config.yaml
hidden_act: "swiglu"
norm: "layernorm"
positions: "rope"
rope_fraction: 1.0
attn_scale: 0.177
init_std_o: 0.0128
learning_rate: 0.00756
max_grad_norm: 1.0
warmup_steps: 200
decay_fraction: 0.773
batch_tokens: 32768
max_seq_len: 1024
dataset: "wikipedia_en"
Each number is 500 + 40 x the weight over its row's rms, rounded and kept within 0 to 999. Layers, rows and columns count from 0. Numbers have three digits each. The size before them is the row's rms in percent of the matrix's.

# q: layer 2 attention query, 96x96, rms 0.2, rows 37-73, columns 0-95
# k: layer 2 attention key, 96x96, rms 0.208, rows 37-73, columns 0-95
# v: layer 2 attention value, 96x96, rms 0.275, rows 32-63, columns 0-95
# o: layer 2 attention output (transposed), 96x96, rms 0.289, rows 32-63, columns 0-95
q37 090:448552534519515493457468452506534449567507484595495541458471517465482480483512518536464553550488509523504419544520526553472443527447539453561530455471543508512498565482505459508531500388521444508458512543482485445461541485435546522544422483410492479519511520562524580531514456512496538517
k37 073:392487541480487528492432457460499531408488504478512518504440496454538460552489471492480541475458478396549495470477468467497446538459492487468480577533500521463559532485517556562483465488510513468493479435490521483479511482457442537459471497478457526437520552378543539520515525466455454563
q38 107:474494441436451490562480532533522487555491492497441511526489470498497490442454462532456527524476435468520496490409533480472466464506463544469468494475531515511590529460498469599443472488535520450449538547488464461477601487447472544512429410501454513522486484437471520494501516430439492442
k38 097:515471514520486451531512522492584550574522447454492485496461636479477489484509529521535510557517477608466538467519512491541418521489463491495524435482526425509494460522483434488499529516466541524471478509484505462548500429551414388486463465454498495506442536511495466514448503520537471486
q39 083:454551491474552448479504509481539554402546479546471470424542564466471485535450460474501494408487401418535505518533517454526459461467493476507501445467539506481500448471458480492466512507559569544494497463429525553474517507446491476452417512485477449522460510479440467490528442498497444496
k39 100:499481507478462514492454465482511422490464553475425482498471415420512471541498459513457500485538491431523436472451520507424477420539487545516470551504504515382543478511460505496403428457528486444527497453506500472518549507444467552479419467452493475495510512507519574529533460469492518507
q40 102:492502481431490464431534530507498538465499568491560475498596578508490529506498535457530492451500480530486581536467448509486540533498464490499511503480517465518484504517539518495546522548447534461532524467451500573447452501554537520518629449519465553544543517493476411496509547468421453433
k40 092:500459514497518455515519496464449486539464509454432479576503527544492467477529493542543479614454494559537515560510516505568568580479477502502533472523476501498542501541523559485517457605482593543542460462465568526488488528581545435474515532509533548453481547555480494479529540495525493541
q41 086:531480556495519501507544468499500513556453485489508504532456563541456551541576494457571494476583560506488488534503464468440504560531559456547529495544481467412560479469462485498527512500505439556542472481564551437501444501409461544490466545541536452473557530539536495501514492585526505547
k41 101:493540477482464535524512556442450481485534556504507465418539410475536507494522508466505487427548498510542524509503529568468546477562525555509503538593520539544491532497483565522470454465498433502583540496491469569484485504523564571529533454592482520528586540515520534532561532516487525474
q42 098:476535454499492460574501503505545526458428491471561570507522508512517492468469452522412491466474406435515508474507553432484476429461467569424474491484428521516519536487475529559457459469519443430441472559454457464477495519471534552464499422519464513508512487446467486500497533430532522482
k42 098:493505485444528471516484502496554466484521421511540466503448584479484477462461575508469562476470495473453503426465507473518489485491569449474509446467547412523496514478520422428462551425448501531533545524456439483502453458466423461514519478494496479510436542514479475427445518506508549419
q43 088:473453471454460508446509525420524429507488519423487495489496482517517513447445464505449541500518425435460470449443513523425503502536412558472517549462499505479438462519454514449484482562448451456501466480533510505487489483483450550463486533483488484468472431472489546437431494425401480502
k43 104:524470478523550499479495470522514569488501490468482502501488583470520535515426505482532456649466418496500507465526507488518447512401461486504468481471477502472477387508479538531431556486455512468509475514505530446566444511513468471493529438420522544494485440525487489464567548484453509519
q44 099:467533493492549400485487493452468484486514454519549529465479486442539453519514500455514537531444426521507553491501499513534427470476533502511518414476495475506463493460493485464549469458592550487435552501443480540530520473508497448532420467444543430418596522511554482495519448523553522540
k44 098:525453485459453532429488551518553481462441512512473522421475421447522465511490514468523522530543542502476510485416456467461433451476510441505503420506484460500469518519455485551495547520426520466539537472519448532542500502494421501543475498452502584434463420441564490542436516505462514488
q45 086:579512465589511493410477503504533500435483501543501457534524535495468521481456496427494426549542484502489541427497421522540526474435494528535469563492488556417511528492439509473552445523460549482475475461494459531550440455514525438442486492489496529532483535523451485549488577469488426515
k45 082:520518449457473466481555482495506503534485499491494503492494417475420455551530438591512447568502512546548481552462438509513539514520539545461527484420470508548457515503565532492526508438584507508512539528490526480471465533506519527519439419484541530481491563555418504527497447581575470506
q46 116:482504497527533482491454430525534479530553507508494498507514577546468532564500527507439557551510575465533455576520507533456557551502535506542409512483563518504560571461503464479508548504505510511575541456467504455467468615521460443472549490539486487459489523537515414547517536544461526486
k46 116:503578480554456534490478540429535418520463553560484466522520501512524576510437537465461547430471535441480481461484514479470526472535501548523489466492502587482484533565481487500439466489428427436500493500448512467508494532499491506434490514485479529500485489585481528473411475478458581575
q47 105:520483488542524514505485497435448552466562506520464488542470462494436534538519478559478447532491469551569482486509475481527538444525500429502482500505452484479499487531508544463437542518520428475589454514525419483480528509502426434478598440510517495527465515470444543547479439556605464516
k47 109:490433486468499519493536552480487455526429546438440501491426504567491418441459527529398488462495529557524491515485552534435540514470458457531480489494499516417450425520479491523479505512475424451503517497490536582495482512530498433497533431528515519535493432496519554465527506482487574436
q48 129:510547489492482456505510540524589456531516532553566499505587555524487489563511473534448510499412494508461529445547482415548493481476492547488519521517471465542507558507488447539567532510515557496435522462492525470515529531462500514527446487559492499625488515545446520511471451418501424494
k48 121:506543517525480523527483533502539513477458538497536506546555527518569533530495467461495572498522516518544433545492546440578524529507444479546553529460538526538535558513477472462490510574584501457495520467507544522456474526535533570526487408531471543449593459499562465512551509488609477487
q49 108:572528514547460527552553540525545561454493512520480499545503554532481478546486464518549409537512550525492509557482476439574573508538491555482448550496469518453525514580536487458492515480492536465523463534526496569439542508525544547509559489454515510566536543432499544510558458414550496510
k49 124:571511536536497488496475528440521478486477541526492469504521525444559554492505492495509512566429530452559543541530486505487491527525475518490543370448567471469461441538446470424567461476479417497575519514473535435522498532517562557474503504512502516516552471487519483582466483528533574522
q50 108:488493464550514547507503496494520615493426446572459500496539522477519593529458537481533408459533573550522500504475455572488515487484512534438481473467453522568475474457503460467522570489471446586490516495466459456464487521449504570552516507511512506484462489522521547534445452570505513533
k50 118:537535551503452465449510490506484501477497559514527509613513478501537508616521482421403561570487538446553522475509461496388503459476509453510493529557531489559526454507506498492552424499480510507529501499475452554490470510513437558551497469523443516478463495496549447443507487500483522538
q51 103:557479517532545503479484511572536421524470465522497495579531421501525539527480525503462495443589510555514512510513529537537469400507443509515482552458492502510566536485513428551465582516539567449524501523470463463509494453384474478469491524530557499457550541439508473520527500485536475531
k51 142:547543554549511490570461535535552576524467520519580555466466549486516540497456509539499560541444450530420473494567512500443470509509493502420545518463499509471486490549523523438503553449444530532501467476533576544459465507502475532469480459465474597502439504481460472486466504450435552474
q52 125:500466500502488503452448425547463485516537475460474562466427423517553544499489442501549487558514560450492496524516459510419444609520550496523532520570491531424520462499504551464494479517487540504483451512533529535517542446553476477479475537509495539508421441483532483528517381527530493509
k52 128:497505507488546477521468492503460514526433522464423526534451511469576517468438540513541468546517483481515587399533534498554411468513451491581474488520523477530477460517537561514422533542523411510494519538554443505559453445520499457514532453485479522538538445514567437491487509512471530526
q53 113:492410520434480492459433462433426485496493542409482461527465492554535481448473510499503427500547431512485469491483480492464450410483506514444512477501452452518447438469471496491449403437419536486513488405525467497524522466518502446473481502499505492504491500447514529447472489504420485480
k53 137:492428524446521443486545456472445532467443486513494459560497457566555454471522528510457484471529490448475565470519552517505507471501515484491515524503460483528462549436600467448528481483528553510487483486511442572466526480507549493491559527561436497603447496464482421470589535477505470457
q54 103:587524521436505562531407483537529564484512570493554516488553481463481444507481426469529489460476439468534508528489545536589482518505508490541491546553562509506472451462519454471536419459473554480541574471479482499454496426498496511521506541525518547536567506463485470536563481508539555451
k54 120:494408494557515495394475469443450486467495460453452495556403514486528533450508513467477503464495463442461490473489496552535550561458540462557466465504491530506504487548491471483489463519527457488494458473568510506491562499513449500454429565499518517423440450479540444509472455519605488483
q55 112:462427527482540466510491492469486536552525523512518407403524462464498498511522491465487567484458541460529420524485481515461503481537581521466560441492461428479454517455443492471521519481528504514476447498562507531467488472420517611547497520504484455505500496622478481451515538485476455527
k55 119:490557560521502523498418518445532503487411494465469477499509440483550454552557521498514514468486537495513487511582604486548450432516545519551469538473393467499458531494558541549480478540522508533500523525444481436472466519503542510577495542525551477485550543492530537449561516491512510433
q56 116:519545509454474489463562499531481497515512508496511586515501521485525531506511488477508480479410514472460599472553524571477530537545511484470536505502478536503556493542518512482417525520530520440498480618531498537525565555476563447542584515501483526513467468581557502513496577412523543541
k56 108:479529536572454457466492430517565389492511547505484511506490484447600449467559477519428480493445574512506528515476498493490399546512462519436474486475521553490521524559532556501521442482463435548483548466463521476534485495509475537472511512487478511431478535522453513519546487563462440448
q57 108:520468470505489549526536542450496503531513495541502479516482464463497434467514542506513557521487490444473522512477446519477521452483517457502539470453503489395463459498496470531463504467510467426537417570445515508530497600437523506501520449400462553560570485434466510435509488511543604511
k57 116:484542517530507510512510449544508487512565611567422485495534434479488472479554568543517480517484458503523507480484464542521454552545503491555514482490462532457521423453539496475514434560528475482619494461504485495465577506490535534504518471471512448460534428436527600490460544480500516487
q58 119:529531529504435501509484571504526512525577519528531478545567484563475488535547484605544518514524488510518447518495549539520533560490497460516534544528538451524604565560519508491526555474524545538440546573530492505550572454513533544550446519495532517536544533517455520544430536493546540518
k58 122:543535506541547482558503440470480581484573452448467578446535545535487550490545503504468578507444491544478474432493530493504544474522476465517515486545492543466495433514485482435484572500518473455475499533488454524504442505478481469469478521416534514427436557465479481533414499520430498429
q59 128:525538546469479499500433485482499457440490470461516518436436486495460440531498507461459476510520463459516472501528458471402475493505509490439486506486498529469388417553464495480433425549501472417490487436549522489487437502460473497481461528490501484412508465530550523447415467494502559555
k59 131:498522487580513463537524442505547557531546470522449463488538546487539437509504518534520542476565480438472530504487531473492408456521494499538439542522535490509508503511555446497486463447566516466526444487481456596516581532465494538516533505457493552501522499544548465557601552480580449482
q60 119:441482495466429456543504521521465540508424469469497467513382436509477524493449481500512465496515468482411481470552469511454502482491500473515544496487533538504450560454481520516454565506406462516470528481490426535435511481531447520476486515495527480545407418477441438425501495500487499557
k60 115:437422503542423461569533486445500494471471538441476518530499502516534468565567425501506523488474492432492513518398502465488479551521485492538518524549442436430505498486399529457476497484498518505465542494496570506475500519549457506461461528561438558465491465529551507503501447564506555454
q61 111:487568526512459469489543492578571540514581470470561570448475442494533471439490461540406560566540465550465506456484493466481479553540478585493467525541496515479490473539508533541558536382493493484489493581531490437485541541501479526507480474477458533474520486486540485446494465511503535512
k61 127:485560521482535507450528505481441489477565509569494529612459522456473555541523495552517470595492429512502529481553490482413487471474446523524515509525496564537435459514514594516527497433545485478471494532518504482552546555550525463528504487485535550480477482535615475466509547517467522527
q62 113:507461483434525537479561524476499495487492531529521502535489410467483500505544522553501527487486413468475543509496532486512559495514545556514548570513526506472483521473510547463543457527561599576424478507493467480516491501571603458480593555577504498509484472577546528481434514486513519545
k62 114:414518540439524503565526502460506528506527442463436470557558494577539494468484496552476546491500470488568526567528513453490477501543445520491486474431492548544541608494471552470525485490512517556503546528489568420509534444436517510553518509553478497509435534432516484517469463570521475481
q63 112:458557498446502466398481537565455492563533580497450445454531536493534444533488526463510540467536460459516573420499493497453453485514464505531583470464538520445437492508522450490540411478498521562511514550516500557457497486513540550531533507539479536419560497561526486496510491505517481540
k63 118:451472460500499442499552497590535528448499444489473553494511528488474459582461459566513486492571429536481521541571484416576517521455460499481429493540468523472570462468546557526485518508471553503450527506489439458493520528463474462453458511480474471483463539420515513477507465499586446493
v32 084:516449491521537553471494493503484448509496536527483419478488459480463514495511519483460505500568482432564510429485519587507550503539437529494419495519529484560462528475493551518501538567467506489501593389532557497485468485509525475459557529555472519447549516488482480516574617505501546493
o32 088:499449502522507484575455598591583511456467477479550474477531551436458481467461488479535488449511511489549531518513561469493494521470424434558520506536483420472542416488517499576498521502518443524442446539493543532527519435473484518490435496483487495471474563462526505538471480458577492501
v33 080:448448484492578512458505512489463488491448498449479500600453520535525555519494485514518496523535513444559509470509522503544619528530498521502447557538547456458473445444432416553500515501484568523563489497604543443509467448533495517477524511542515425530507512546501538485436480478481513485
o33 085:505570534466455470431511567449513489441508489465523472473603463475450444531462443532570427408496440561427537488541523539412459461516494545513540515463543429499486520520462509493502447482536524487496527508434514541507540512555512506542541503495508450497495521498446540475525513470572524517
v34 092:523473482520462500556526492582511550443595450470585519484551549540523501519562430469451478462509493505503543526504570511509470525507481427467449535576540434477521501497556403485520467551507428417431483492534483501451504564504465508457513550451482521478503460533497525530510483518507450487
o34 091:486594574578536490581502520495476462492490446475458524587499517519512517445501526495478501505466483559462493518471433507483543570456508532524458496490521518520567433547514492488553454593482501453545525513427485522511499505498560486458467560506517574472499549571549494459519523593485512446
v35 073:482498486506507380469495516442502513495480586523537431578505481483550518504520495477509472501459496440462506537468465530486544500481465497571507509473485476473461402577550497503539460430537513418494521476489519531505428534522506514502490423519513516451492542593504442504583568512489437536
o35 091:522478484534536492536481556499597453565504513542497439504455482453468522471468455450515490524518515515525389496504561548463519471504553472524508544501464440504478483488510605539477475564527513523495535518538486384485448453484535516533441471519461410488500589532519547529534493533453514497
v36 081:452489516537438489520529498539462496522496483545533421501473576474501441454595480489458550498571595478508463470489484478488480536515499505505458431521578410465478499434536385526528533517413513536518488536536458493511523497422538463566538524512472469508486548508522547507456512481491497516
o36 100:481569484480515466467568586479505542389527499393526495515556509548454500533489508515462523475492441501512601521451505468502529456466424525535518461468472490500469510480514529490535463582540525464482500481491456473507527460499503411522538481538513522511415498551563476541486468518506413543
v37 083:490504541534471517496482470513499549519519459522545474422534497496534475470607517526496483512570533532501492547467533496392507552518473540492544495499535533525452607515422550504529493498522517497520514399459536510437520500496527572461429489584555478502552510458471498521569523562526479456
o37 085:498548469553539473506451499512473518531472531528444476522405486522587490500495522523591544533517521457526516479466588554487493487543504463551484451466444471482536454412528465492492510498535525470497451467554510522491600420541575541512487531458536557444459501501504478550446528545558468491
v38 082:481441503442521506422563491516499502436550510455497529456574520515406464534542430532481458514531463487532522452494512466566492573507468520485478548536524447493492499499558510525508474473589537462432490509524475572545493509473496452467533496499471526496497567489508618535537474561509422457
o38 084:478556499490578531570533481510507493442424522501501478510552588484475432434456476508531469493474490492481515412486504437489531457540572457510515527573536547549536470494596469584466438567433564463533546485507552542526510504459512520529497475500506525497521498517519490519540529496441530444
v39 075:555412522538534498504538545519466474476607506476511528423470523483489486506449453528478472438465494464484503510544449527467478436521503516493526474579434437452557477453498420489528465444461511561458456566585481502562509508530533481484505543493501566547428555503481457497492512532453471506
o39 080:579526507443514486579459536433520468474482554467530608511501566518444501497446559510457537506422514455496464503535551490514476506509482490488504497463519500529495549480463549473533436480410504464450530537439436470407464541449483543487526550456473505518512402451484492489499537527488538523
v40 080:596518459499438470540515489457474538558469541552514375514518429467444504479475537450522567470443505586518436515497562490446495510498516511521546464450524474537515518453506505499460438462514499468565541502440478486518505461442483514558490430428513532540512515502554489449448480487453500488
o40 089:463501484522474507468552535561538539566489526477552476453478455519497437493506516478480519536549547415486496478461493537547494472554508595457483440579463554473509562495552495454520534559476471521527451586567492539498515491472503465472505481432444522502437481502501525535524393480446428507
v41 087:505493514504520449498510467521485538388501512453537476520514502497515434524464459436552485413440520414524571451524445475505534482493535466420499507546491569488522446511480498479572450495514577487463568392523474492504487476491475453483542504497451491442466487564469487501531471470528429454
o41 092:490473515525498519523470496463560479533518525516406483521534539416482468497494502479456517488532546506478418534488530461456473510416565577606507525526535447541461571524489495612495494509472465514499473500494570511514443513518515506471450545483479511602503491423484528496498537567467456456
v42 091:504515514552495474458508457488446474453511507517493474560479520422489483464504533518505452553409524509499551406466453528463428455566474518534469499465487469489549483386556525465477457501482512450540494533501461517489552526472458492436479505432530434488556480485570430473416544498454502526
o42 092:490432521503499433499494517468542545474461525572528470541555564477563548565516489455517521488467547523545474542438499563448525443488446527443470515428516523537478522551463443476560499546484474534534439508542518432553387490431485544465545522486538483430480486522456501497484496512494466547
v43 077:482489532465473455578471496570511446546480409504462514547429435521540490462446493541399545460513434533487471466469516548457447498506479534568492568470493500461492579471486488494458439536532562532505556488525524500535577494552492464499470455508531501533556450523499524543540529461547457482
o43 089:537471523467470521416486555454443543484452486427527476479501504495520507452500483564501513492597493519510521449525547451542513540484487529545459469459457496632548497511507493445542512446482491509518462495445505488523481463483486513508468493489480535562384493533490414511427528523564580484
v44 100:544516533500478446528520458516512384516475448502449389504496468465508538503506522462525524557463524575508481500444510486484464474505556533511551495468503535512528531547513531581358505546475504537526476563440519586457477536505466561465442516520482583499477514492505508501490492468530540511
o44 094:498500493528460477449521480516475514462516447553523521512550587503493503541516566426492508638629532498470525463523523507493553524504534540464481481455475460465576541481473546529480505503479534455460513529511450389477539494512509489462511432480452512425547458497540468452496530523493500526
v45 084:509466481495508487477565501500410438442481525480426437528472469449511523495563522465422500522496472467554515520483508446491487498534443411508558490453502483449539454451403471427481549502488528555514478433432453504505463437494507501500521516465518485526510506400476498466486559448431527494
o45 090:470510481495498522470456469522472474442467506440536504409559429526555471508489433490515496521594514537483495504458489450472464451548463524476488424500511407465429439505468452531489455464543461418502478498553496465495539504470504520501446530526446515459554520453572503455494399508471544480
v46 090:444478563478512464527456464582519499523505483475553489489567433437554495498506503481518524428478501517497526529517533575474451573476555477444477490542606490487516563489501547541509514442494416475547514546563515510491633438452486468514499477468466484489515519488456547547509458478511472518
o46 093:464477499487425539453482544479467502520494411511472453518483468528488500505493534442534555529541482523502482461506510462552531567441460535553434517464486521547544486451516416499494468537457439536511550444452500558462531457518417525421561545567491499481459533510440426564485486515454465530
v47 088:551566520466550491562516459500488475495522512474471519513510550460519508504488487544464464552499523493509505458473540511569510544482517610556464543516503512416584515523525460489494544441493589519534493514553443480599532423501465433485563430485497446506546480466524525485560553450460526499
o47 092:492461462398523525439495459465456520523428523518547523432558520521468512465512409490452547520502467512508566461485552487521460526460455491515475487535577408566503558482476509539503522530481493571530564493526553464478553483534527504502492521535536493584464462523462495476458521542451508592
v48 071:529477525531411505468537446512578546478528516541479500496567474458508479530540542477539445395472472559486555472419504451447475482469483568480563511515481474469453512478464571486492509515447492548491482468468529483498537455506479600471543530506545450522497524476423548560572458463526484498
o48 085:500414488434491559511468508500455476487534427399497471585559472497596437532530539493455490567520543418473489484440569499468478448467554529502484503512481437478457526494549441489487506461477543482486490459505498556495481482513536514451496563486507449497538513558502495446509600503486508535
v49 089:520519558454475542541540464457489511509474583491491463463512520422466525484507475510456542466485524495518439561498508489495470504483459504459509477548494446565438539465439421478531541432412483560541471458477458443461585517476482523543432489520435520480575536499432565549517500494513445492
o49 093:482479491414534516395468490405426486463510453440448525483473470568487441439485548588508491451546508426540501563516525496467489518485443469494440494455558514462495500517489530441467406539485496530515546504518510539521486501535456535523479493506459499447459523488589512498508485531437472497
v50 083:475434509602535459504555499525412523594559491542462512486482494532471461454522484583537478593521526531474485462447449524440494480510492492473499452540519449451476486456490478537546509470474519477493556503522550474559499466483532480456475570485542472444410434503446486555493506454475466505
o50 088:457508495528505404491507507443555533490528456548517556533549470538440458528516509473473569426449489542580451471505568516580496456507539473529521427462468490519474537449516511542492438479558528529506521506490454500535467487477531477480472573483470471467557481536485479443414502435572533550
v51 086:445494468488590518455487498503473540506514526529507439499485547462498514462473551598458436478463481484497503410481487535500505458518459554530466457471463486471515498454618452515506406504515520464514475559467469483585487506474513547530525479460552502537487527511527499521628535534568493516
o51 092:521434503421557496510468551481506558483437482495573518525489544554523524476450480539529511501479532520538485510526524483532483467522483487529569521447446433612458530493575503509549553564476525506465511549527509510523466461429439474568520509499540552478547502546496456484526536492488373514
v52 081:530516478525452479513578516454532508526522468458453491468470450474493513517592565485549465512464534461440497502505448544432513503489500504550537514531554481544484510504538558425504528474470548491455502525515451491455503511506497421551515417519498457547494514508640532561608539503519495539
o52 096:530483495458526524504506487515545456466493471493485477490501566522497544535574505470457534519511555480566569515491480449511426502527475468554467518482582446495494544509498423477520470535525506528530506515452474467430485495503594454536541492538504489554462527564524448598559432529523564392
v53 090:490490515472560514472511529498529470532547513504517466585423512515456486531465571505455415519542444443512503404473492458544554476524464478467521475472443502525437462508531478528510463541557528474533497527478463550536499478432522466441566467472541519501549516538493505493525467361531481431
o53 095:452498497468530471529516522476426461552454500485605436439562527500533488489570557536529503547481464534489491568570597440492464497472471519461544495536460465547529496560466525570478522517525471527436529493509505530563489477415566449483541540499516479490566529515491515466554537539533493467
v54 095:485490460507492494523512457460520509475435516599469473469493482472546562548577492520467501509541505500532478496480564497454437519489483518481622484496542484523500523497506507493476561523499441574516466575501470482451592498459535605527424484507479560499504567533435542462453440536494520519
o54 100:469527525492520545415477478511465507442564576510516502478495491564527451516480536507503498513531397534540516444468498578590533511492447455548517512452498488465463470471518492474534413535446543469549528479478461508511475531541487494486527458539424442433504518531581517468576536480459456552
v55 071:462585428427469422501470438517464521491555482482521456559548502508482553523482473513441553509506582506535490527535535486465448577524514474441457534459487430514565519507592603497452494458547565538527443528512471517514521467479490462488453495558472506492473523538517460460505514512532538486
o55 086:447535505480512400497495480514549484485479497620544480447471423486499527499511562547511547439513465472510544481372520512519550530441513458551493536476533526540509571464513546551492562564491456455502545517448532478519463544555479525515528494544503510484438489492563473518514490477457512439
v56 068:514505427511519469559486464505508556520477461571577533484505489501501564404512427465444520450523529530506540431555446488528485513469430545503493458493500429455501473482516556485461453418468479519509365492493492511430545498516514538583535514503458508483477529535499511469546466507484476545
o56 078:523494461462481527548519480524458500477517505554432540456583398416530480539514540553491504467482469502505489467453522478556546486460457524476516482460510475502465505458554555468523531529502599499523474499360446482442493501447485522486538511545501494591435488485550459499540484490544455517
v57 080:491547545535524557463471589529476500440479427507576531518537515545407522459478449501458471511544514472532434479484437538518532502419484472484495551521493446489496459562454485444557477528482482483409502476583471476543451550515535527540494500535503509484455469479501432540499523424437484493
o57 090:529499526577477466510500512525483513514453415416425531496486487467480561474458479512450592525498497545466505564511489559526552481556510495540556504556452506533523465538480542501448526540526500519581553471466500465498436528529517446541452605550551473456423497494533503487504474488566545510
v58 091:528468452565555477437494472586507537442528516488490533511490562501436470501466477535504506532542468467553458407466496525610537513515520595436470511465481455468495463496507442525535511462555519554529481500479465444566471474523522530506552536540547512484532511578477519519464465472496479408
o58 093:475414472471513446489552578435475461491483525400460486450529479470489504523491500537533490440474421508471513449486456491545519494560512479528525502527488516528507489537485602580475492481512451513507477557511488579537432440505499529537497503519537450475542495592436525414496521473545478553
v59 071:481527517478511517531485447491429485544478535570481596515542533430528516520529534386557416501545507556506541513502510532413431475512511494509530400417502488472490479435532555462508528553516559469532535546480444469467531478492529518495479513533572528490539478446529522505506488473500476547
o59 080:533503413502505555448460439549466510485573482571535440436560499454563539503460457491471532517475559555492495571482525512534538492539509554536507513425514458488512526494531468445596471480474498493499435473550490446527431486541542464488470529507560491445570525463449556511509512518447470516
v60 082:580433471457504554462495490464487542494423463462488461517530521517517552475530489418484468540518467458564499551554495447505650486436514500468472476428496562525468497471541508497566535537572478476472513478490513536525479564494525532486472484493511472535432487442494440521443510521432515488
o60 084:489574520570478565457451483547575514525478538521492475438568463531503480489472499498516568527468480473422495514532416542468437505494526447485490530524480543402498501585513463584457533477489616497525442511551516431486513507445482438471499471488489530519517539500478470507504473537531542518
v61 068:493524512536502457525422458476530452540385522527496543521414446495488467499478588490470477514561514458522557530512478436437426491472488494471551531514488472539459437421526465479531443457534506540520518506470489520446451491537541515605475475596516521463504516506526505477493513576508490497
o61 073:539490512472552481456463516480462472483481517472476405496511576528568466550468463581499470499454418494462437510481576496540492521487444514524485491446454526487526517488477550425511528516443597462494437493512505503545469483529550495506519514523391510561491452493505559570502435445495506451
v62 077:514452545530486569445519476513455454490508458533454488439497580537502515529480554515474466494442504514592446527513557569561569500515422511464553580528540510446527506441474413426511516541442530505500473483529529505494549486483486426554544537532515486478508520517476564527457454471484473541
o62 085:467553505496584527500513473496443527478395488461478531540549430508520472469436495481485475445555460490484573527576491493546492434434506492449532532436515532524484519538456484517595463492505499427546551546488545521508507435523489459440515450502503498485441431469493580496476470475546498536
v63 072:479460474543443522529468462488460557471505363453507553529462434493538475518572500487475554503355512516474488537563522510538476514447516450509433546517479505524494473439501572547477461539501437511522471552526532492471490475427447498459534532526464467495436522514506497465521504470498521520
o63 086:402547526521540549524553468543539456425555421552542474463478489453516477529439495486516471533517433541515533493483496524490516482517447548567444521481499517559530531560510469459429584442475491425512585468462439444463513502461456547456544526499493534528493487500455482456452483487487481492
q64 076:489542542436466445417435508483415519514541541482555466488529479572475551515514431499547521575443534427452440462524547502543604576507478481463544458509462507503507499495520491447472504507443504531424483500526477448510469475482482537494475527543456469428470513521512495482458482438503486440
k64 140:493508529508482454496419438482475483486544551477572494452516517504578491461497471555475471531517471540474466489545529520554450478475454543429569451478496466547444460518476497413506514531465527525484482586471466370564521550520533489462515504511442494467464460495509506461528510453473500402
q65 101:502471464566547577576547524537579468492437471551441514495490496450485480489479578469433483437520505559535507554499473499452397437514534495542462537489551507497487484486468479544576547517567502425524478477487526554482497511464505436476475500516513524582517476476509492503557511542444516562
k65 081:481445478413427429460489487487476482502559516442438488466478404523438466477481508505478469469466446559489489503476489461505524511514495438514480433480513450523454466455489464426517475465456432511492468438480428490464454482500417515491456399508494437482489440500446446470506479455519459474
q66 077:437509440486574482529530553488446492553436496514580442468521496515519404478471503555457519474532424443541555476483490460568448432495520504528484481533525517577512476470532482510584488518553588489459471521467483518527433525437516470415513534473461546473498472535525482478489532537513468521
k66 077:494469464532514477462518536499427463502569495560423536513517432528441449516495517456524530470467518446528488512447496538475592606467546487624408520484515494454553501482517491492495455477485493519487500516611502526464494458519508479447482468533486509509537451494487453531437509504562510549
q67 070:447493506427442440422426525446441545461440497443534516480435497558479502477471444553522477507449479473451513461581530498508553466481364464495529466478485488480489489479474487455448497467446510466456487509543448519450490461513463488532527528528505448484499482486446478431490460442481454460
k67 075:493490491515481465519518440486438472544468520444483502455507469489544492483517518517484439536592446444444518509484549492555437453514506572504538464476492512538411443543507572504541507561492540565474505540460450467515477479548469452456526597482471463436491505509515525465444527513400439464
q68 080:525555501511547547478508462507495510467492474552515579552446538417509474439468495485476456535514550573539529507486490522442486481453490522490505456557535474498544546494524488428478502557523557484531461590550464489529510415501570491503533461461574480502514566524567581486576477540479452538
k68 083:504532482503509482487457544541465518559610548450553467524546444495505441519532482531508563489494563425515521512502519522527506547510501455477466423552482529473553516480519459447534475541521430525506461582567468576519531478519526488489529552484512597561470430481501462519444463536553535491
q69 075:473488549432443410416437478449439539451458505459580550447488419547485483470439452466495521516444488461425418493504498505557478499499462490476503472530473474497481461545495539458508517440414470487441458498552478502506450575514512471523538493537497455481467498479466438501488488453480482495
k69 068:529475535469574498490416445502495555505511549491498484519512509513591498447543530520495496482522453581455507495508524503501502450401433481474566487530514498473463477471510541431488419584449569453552457530459471485542486496508540553464480523540466507460456541487605531520538570492510484503
q70 076:540445468600561502533556517542550474554542508566444473515454515440490506474494539462471506559550491605523524527457485509465483418516551571510511468534537516487472515499468495540492553483500499564586544516494515567524520549569525497538509468518575580514553542493484509547473542530492494499
k70 070:499433558507559533512531521536505566519518413478528528434462421485441531536511543553477525516492563525583455538546475526412542479517542465570517519473524554493528534474529497572538516536500468478523459474498554536510472470514479572445455528501505520522512546508507506562531477504458588577
q71 082:500541469516556538516525528508536549483483510567565495588485535431463475526459532505506521511609511477508497495488468482510425526541606593486445460509529527540470520569517537485543487506475493444540496542502519484482516604466590459520479504506505574523549440513514471512481560530511490537
k71 088:527440486516485519548576580565548460479536516566459514548520511515481503544478535510511522453456547545521424487508486573449550519477473499510548503507505528452560489538534506443516463446549491529458461492524523495567533438562542577511500450571517527530504513553502505544533441538607505544
q72 085:493541484536564551471551524520489428551479541552551516502554564478520518570520514515508518514534546471603537532489490530576592487510553520552484552525524510581538498468498531507530523497509555508550508560534526534518481483470607507479508541483468518536546531539555537477547564489539572535
k72 090:494556495512494475518473493478533555538515473525540435502551400543477524497498493418479551412503550428516458531569536470508539545522457468511537542470514496464578479510476476535550412488474447471498487504502537601430462510501476584466435516477480532506456525579495492488488483501485497567
q73 092:462568499536500527467494434499562545484435498554513542439544505471551513507487535485544536454552533507535519535538490519549382517502524453519471507468505506573517584438485557514534493496583469579511527480433506525444530491474544539500475553549549520570454521544541513502535524571472520512
k73 085:518525519505488507438506536534441481461536437524504461530469546556475536490496470559584520548462489494573532499443488553508543597497505480558465496537516523472568582480544519520540505576457538583531485565522539489575512499502516461471558485488535507515500546564458533539551451522453467562